Weights of a small GPT-style language model, trained from scratch on English Wikipedia.
Size: 11 layers, MLP 576 ReLU.
Architecture: biases on query, key and value, untied embeddings, normalized queries and keys, some layers without attention, gated attention, value embeddings, hashed n-gram embeddings, learned residual scales, skips across layers.
Each number is 200 + 30 x the weight over its row's rms, rounded and kept within 0 to 999. Layers, rows and columns count from 0. The size before them is the row's rms in percent of the matrix's.

# layer 2 MLP down, 192x576, rms 0.0696, rows 0-22, columns 144-287
128,199,160,213,203,149,167,186,209,162,197,168,170,181,108,223,184,180,199,177,199,195,168,222,201,162,207,164,205,151,169,151,195,230,138,107,192,211,160,148,179,199,226,195,179,194,161,197,170,211,213,204,170,211,122,252,202,193,173,179,231,214,177,168,168,150,246,196,172,189,186,160,216,216,212,206,134,134,202,196,170,148,192,166,230,211,168,210,211,238,165,194,185,192,214,192,199,194,172,123,160,166,186,228,164,196,181,172,168,208,155,168,197,211,164,207,211,206,227,235,202,213,186,186,168,181,220,204,215,227,192,210,201,176,170,195,165,189,153,200,189,185,192,200,213
089,186,173,277,204,199,242,248,199,196,259,239,220,239,204,286,166,167,160,191,202,144,208,210,236,211,151,193,190,184,173,143,207,182,197,173,165,193,175,183,191,190,240,231,187,206,146,209,215,261,202,212,156,132,234,189,281,175,209,272,218,221,249,177,160,177,304,238,205,177,190,201,196,207,216,222,202,181,190,230,196,228,189,179,231,245,156,151,168,131,209,241,161,220,152,210,146,193,157,178,206,211,209,236,201,228,217,253,249,263,193,186,206,167,194,197,181,177,240,224,188,220,266,208,192,194,190,179,159,184,215,177,237,201,215,217,222,218,166,205,227,178,216,218,182
111,144,201,166,219,244,229,202,233,230,200,221,214,257,219,259,200,227,204,273,207,212,247,260,196,236,229,189,237,211,210,225,206,196,195,201,212,216,242,243,195,215,198,226,189,267,184,217,213,240,266,171,237,240,219,165,255,177,185,207,178,214,190,208,189,140,214,181,251,196,239,222,174,196,226,234,248,213,216,203,207,242,236,212,207,225,171,230,217,180,184,239,258,206,206,223,200,228,235,234,216,198,166,205,238,241,223,261,247,262,172,224,206,180,169,212,195,189,212,165,239,182,199,223,234,259,211,158,209,179,189,211,182,252,232,265,188,213,243,236,242,247,225,225,228
095,174,196,204,228,226,198,206,211,218,162,190,228,247,171,240,186,190,182,132,227,183,169,220,202,155,214,168,166,189,183,202,196,174,163,182,212,242,187,180,163,181,194,293,174,182,202,220,201,312,170,195,223,175,152,243,213,175,229,141,227,189,150,214,191,160,238,190,268,131,166,218,187,183,195,186,180,165,168,191,178,172,198,186,179,211,204,209,180,227,235,298,157,200,233,176,201,192,205,167,130,189,213,203,151,147,199,133,249,257,172,209,233,248,246,187,240,180,211,201,155,202,281,146,191,161,177,188,166,200,189,242,201,200,184,157,236,185,184,220,182,192,195,202,158
085,197,218,150,165,184,203,177,211,211,147,196,156,177,211,121,200,231,224,198,223,228,194,162,182,145,222,184,205,217,190,224,216,180,220,251,234,218,210,219,187,171,199,178,184,189,243,183,204,134,156,196,235,198,212,178,121,176,218,151,228,175,181,226,237,235,227,199,180,227,181,208,192,199,178,161,179,220,158,189,220,210,144,210,173,218,240,237,185,195,203,164,171,190,188,203,224,182,196,256,246,230,189,222,185,151,217,185,158,151,160,205,211,231,232,145,217,181,208,218,213,198,174,184,214,198,161,228,167,243,211,185,167,190,189,152,234,196,205,172,178,161,156,183,206
098,149,160,270,209,218,197,173,214,202,204,201,223,247,234,246,205,213,183,239,218,226,219,269,201,199,227,155,187,198,150,217,207,190,228,168,166,219,197,172,228,215,192,232,204,231,202,231,221,287,209,199,205,231,234,211,257,167,243,241,195,187,191,215,156,144,212,203,249,184,190,217,218,219,185,247,202,211,248,189,170,209,235,275,260,255,166,178,236,223,157,257,239,200,242,178,193,231,184,181,237,221,173,235,178,257,198,222,249,254,187,139,262,226,165,211,217,214,212,174,193,179,232,192,196,183,254,225,206,216,197,210,180,196,205,240,187,247,216,178,225,232,199,253,226
140,211,235,217,228,227,188,204,277,199,225,222,252,235,223,187,234,210,210,180,206,212,215,183,218,215,169,183,217,192,188,226,203,217,233,222,212,199,233,238,209,249,211,229,197,200,217,207,233,208,209,206,172,155,223,217,204,182,217,218,179,170,189,237,220,216,171,234,249,227,175,188,247,234,197,196,224,190,232,223,248,265,204,241,260,231,198,232,162,185,175,228,211,181,227,206,265,223,199,242,244,292,222,179,228,203,202,190,233,211,219,204,240,260,242,189,264,204,233,193,214,216,233,210,180,241,183,217,204,274,207,193,229,202,222,209,284,253,192,206,209,211,145,172,192
092,184,164,205,221,219,185,140,210,198,170,209,196,262,206,292,172,235,217,143,218,198,186,249,166,181,188,234,187,200,205,179,223,199,141,206,193,193,195,177,185,206,172,268,186,161,194,168,167,290,243,225,251,226,193,191,207,186,206,181,165,217,185,201,144,206,203,193,249,192,172,208,163,181,222,166,156,175,223,219,199,177,202,212,179,206,231,211,184,205,175,254,245,194,238,205,209,186,207,124,132,168,205,200,158,183,195,154,270,219,163,209,174,235,160,176,238,183,243,203,189,194,229,129,206,167,205,193,240,184,181,176,213,187,168,178,203,167,163,232,159,199,183,231,179
097,265,212,196,209,175,176,188,177,218,186,177,171,130,158,134,199,214,215,191,141,243,193,170,220,187,237,219,158,194,221,204,189,268,206,194,233,196,190,197,209,195,196,167,219,234,190,240,212,153,199,188,210,271,151,233,143,206,165,151,196,192,177,184,226,267,138,165,167,210,289,193,210,212,149,208,196,186,174,205,218,199,229,207,191,183,241,212,232,214,254,147,218,222,222,191,234,218,198,218,247,138,206,185,201,206,170,163,130,157,218,218,181,181,177,264,158,242,200,228,190,168,128,205,222,227,229,197,207,178,204,222,178,208,202,181,143,188,220,175,219,243,207,168,218
118,206,145,229,183,192,134,207,188,157,208,155,174,216,192,222,198,197,171,177,165,175,180,241,208,206,201,173,199,178,160,185,171,230,173,141,192,198,164,141,159,213,187,221,177,194,141,189,190,230,174,194,185,190,160,251,237,227,178,221,177,197,210,166,141,168,195,167,189,151,157,196,192,209,198,224,156,138,180,169,176,159,181,196,207,207,217,175,202,209,176,219,231,157,179,177,170,159,167,142,180,163,168,202,211,176,172,188,200,239,189,166,186,220,168,195,126,185,218,205,162,165,242,225,204,136,179,166,265,145,167,176,158,168,190,193,180,173,180,194,193,176,186,202,181
110,177,179,214,185,206,203,251,195,191,272,208,226,224,244,228,213,184,191,192,205,155,224,198,174,228,182,224,236,208,170,218,198,215,239,195,155,262,179,169,197,189,225,224,180,218,134,200,208,237,133,201,156,166,226,189,292,169,197,224,188,222,245,221,194,179,222,178,182,188,178,213,231,219,166,185,235,171,217,205,192,218,187,180,218,193,148,187,184,159,211,249,195,229,194,201,154,235,180,242,223,224,196,207,222,223,239,256,210,236,237,152,220,148,202,209,123,179,270,178,162,241,264,197,221,199,165,167,185,171,204,163,189,203,205,214,199,205,238,195,224,174,276,229,210
105,227,206,192,160,161,195,200,177,188,214,181,200,106,191,134,180,188,201,201,165,208,173,173,217,191,220,219,165,191,217,201,189,210,178,214,211,220,186,191,230,202,174,105,219,201,194,167,223,66,165,197,186,220,189,198,127,224,168,176,241,193,167,197,208,235,180,187,139,222,251,156,199,182,176,166,221,211,157,217,206,198,176,177,186,200,191,180,191,188,260,76,166,190,185,205,183,207,184,217,205,171,177,193,181,239,178,201,117,91,188,205,180,131,152,218,165,227,180,194,193,189,138,188,166,230,189,191,189,204,209,195,238,206,192,203,172,211,205,175,211,209,233,173,206
096,207,206,182,184,182,203,212,199,195,212,268,156,214,194,218,209,239,248,232,204,163,223,211,194,192,189,219,169,179,190,244,190,224,223,183,233,208,222,176,179,184,250,226,219,205,248,170,179,204,146,211,217,214,206,170,209,185,183,168,173,229,212,175,204,207,210,218,182,142,175,229,233,205,183,211,228,220,185,137,180,197,195,218,208,126,207,208,140,171,230,212,230,203,187,203,213,181,205,213,218,212,235,183,195,212,218,152,207,224,164,168,181,173,242,190,155,251,249,177,239,208,176,216,222,195,200,288,217,174,218,173,206,197,206,197,205,172,220,204,191,241,176,219,210
087,163,278,224,222,173,263,154,200,226,156,114,169,196,234,255,188,196,164,197,212,188,235,228,210,195,234,178,130,183,159,206,209,233,213,179,229,227,204,237,253,153,256,191,239,226,170,198,235,225,217,184,179,212,219,197,227,187,228,239,145,160,172,203,211,175,167,153,177,218,226,167,210,218,201,225,179,194,193,203,180,221,195,160,182,199,203,238,176,215,167,203,267,172,222,178,175,182,160,202,172,194,191,83,228,198,169,147,208,197,196,169,164,197,177,255,178,127,217,148,190,198,215,200,154,216,222,183,213,197,237,197,237,242,200,220,205,189,183,226,185,201,187,247,210
098,210,234,211,196,201,215,182,183,170,154,233,168,234,175,225,174,278,158,187,203,206,193,184,142,195,185,179,197,181,172,194,196,240,210,175,143,210,226,221,268,262,181,180,217,234,164,245,196,207,205,164,184,240,211,201,180,167,236,233,138,167,162,278,224,213,189,152,180,196,166,191,154,252,139,166,143,204,193,190,167,174,188,202,169,184,252,208,172,152,154,195,245,194,198,150,165,221,174,125,211,234,192,197,183,166,206,232,207,172,188,209,205,173,202,185,181,134,243,166,196,156,219,148,223,172,231,175,266,206,203,178,158,234,215,160,190,193,192,170,184,175,189,249,205
090,177,227,216,225,196,253,219,147,185,185,230,179,207,230,196,186,153,212,186,254,239,223,282,212,219,163,194,140,173,212,268,206,238,222,206,165,160,220,219,229,194,191,208,202,249,210,226,204,191,250,218,175,234,252,208,138,208,192,216,205,184,204,153,194,201,135,210,208,187,235,205,186,147,126,182,220,144,201,250,205,212,221,263,188,217,229,168,225,200,183,203,207,196,264,195,195,225,139,199,211,179,239,164,178,203,205,201,199,178,251,179,179,211,183,218,188,279,204,131,214,208,224,210,159,176,212,199,195,174,187,264,165,207,175,214,223,211,206,257,167,205,188,163,220
094,299,244,173,162,190,241,144,233,185,189,171,177,177,224,188,189,155,191,168,170,236,204,163,211,236,224,211,222,164,177,239,189,203,203,190,186,235,111,158,187,240,169,168,226,152,228,205,179,182,229,232,183,165,182,180,186,188,195,220,144,133,206,218,191,275,230,153,205,228,196,230,191,198,205,176,168,228,234,223,159,232,222,202,171,203,260,206,194,187,188,170,228,160,191,229,224,158,208,199,196,168,183,211,172,233,217,242,172,169,144,230,184,187,228,188,204,232,156,226,220,160,194,186,234,172,190,179,201,179,214,164,182,235,184,200,154,209,222,200,234,178,155,146,224
097,189,287,203,227,192,221,192,162,158,207,214,179,209,230,261,190,179,188,200,210,209,225,145,201,208,190,206,249,255,238,211,166,170,203,215,184,242,232,196,153,127,210,205,222,211,201,203,205,222,208,225,231,204,190,173,235,237,188,205,205,221,181,179,180,187,199,219,190,144,220,182,209,204,179,199,192,146,212,248,217,191,164,163,176,216,206,237,173,200,229,233,206,165,278,268,193,201,207,229,175,205,169,197,172,237,184,128,220,185,208,188,157,177,134,228,225,163,206,200,132,254,212,188,207,250,165,201,168,207,203,240,231,189,209,240,212,236,154,192,201,217,228,237,199
094,212,226,132,180,192,155,220,181,268,228,197,170,216,209,206,213,245,229,253,198,199,258,132,191,165,178,252,178,228,218,227,232,207,228,193,228,220,231,237,191,215,213,220,188,198,189,139,180,233,150,200,198,165,248,190,225,213,224,242,207,151,220,190,218,215,245,198,251,216,207,216,239,239,156,244,241,214,209,190,186,190,193,203,221,172,222,192,203,282,173,236,239,189,183,242,226,165,244,223,187,220,192,205,187,201,226,227,138,207,208,186,175,192,247,215,257,222,272,220,173,207,213,173,249,274,226,219,204,185,218,230,233,229,201,208,182,192,207,226,200,235,223,220,173
101,185,165,185,216,253,219,155,216,232,217,228,205,189,173,208,200,180,206,267,188,228,227,204,199,222,208,187,193,214,224,223,198,166,220,192,213,188,237,252,253,189,235,193,217,170,163,176,209,195,207,205,190,222,204,197,235,216,253,238,149,208,201,248,238,171,201,179,246,145,189,152,188,224,211,231,231,222,194,223,218,207,216,199,199,262,196,141,197,248,208,184,219,169,197,215,229,228,209,199,221,192,235,204,174,183,199,210,193,217,218,189,233,174,180,219,219,219,220,201,183,172,189,191,189,222,250,148,176,223,197,253,229,235,175,211,183,186,271,156,179,179,226,199,204
095,186,198,225,178,247,203,239,205,195,207,221,176,176,202,179,191,211,236,191,165,169,169,112,202,178,173,206,241,200,190,241,234,202,206,201,226,209,246,256,210,240,240,218,215,220,176,155,198,205,110,168,173,157,185,242,222,196,208,240,154,173,251,184,214,226,141,215,190,189,213,202,229,243,192,224,236,195,241,227,225,232,172,198,213,195,216,243,236,201,166,212,199,194,205,221,177,175,150,208,237,197,195,197,200,216,168,185,160,213,213,182,187,204,216,201,200,195,199,177,198,177,223,202,200,209,206,215,221,233,204,205,188,204,198,148,221,204,171,201,171,251,193,179,227
095,223,192,249,180,180,170,241,182,202,230,186,202,178,163,225,198,141,215,241,212,189,214,216,243,203,149,190,176,193,221,190,200,204,242,195,188,184,232,191,200,238,197,208,205,193,170,232,254,200,234,198,164,193,186,232,167,232,200,178,239,206,186,178,204,218,226,216,191,194,170,172,230,241,180,192,181,220,184,215,240,217,220,211,228,269,176,193,237,212,213,183,148,180,225,187,200,204,222,217,176,201,212,216,133,192,182,235,177,198,207,192,177,241,183,188,234,239,262,241,186,173,245,184,182,227,242,209,216,214,227,204,213,190,170,197,244,183,187,237,192,296,259,240,191
097,207,227,269,191,221,210,154,192,199,198,211,197,221,239,237,174,217,162,207,208,233,282,154,197,242,166,207,264,240,254,204,151,204,196,194,205,177,195,214,199,206,202,212,228,204,238,285,206,176,193,191,197,206,196,157,159,216,223,264,210,215,203,184,246,218,207,181,213,172,182,225,190,224,235,185,174,193,210,236,198,222,226,181,245,191,221,190,115,251,218,209,234,182,164,197,182,199,211,174,236,228,182,181,194,231,230,205,214,215,178,198,204,184,171,238,253,145,184,193,222,235,215,154,235,221,155,228,224,140,187,198,212,246,278,229,208,179,192,234,200,199,172,237,198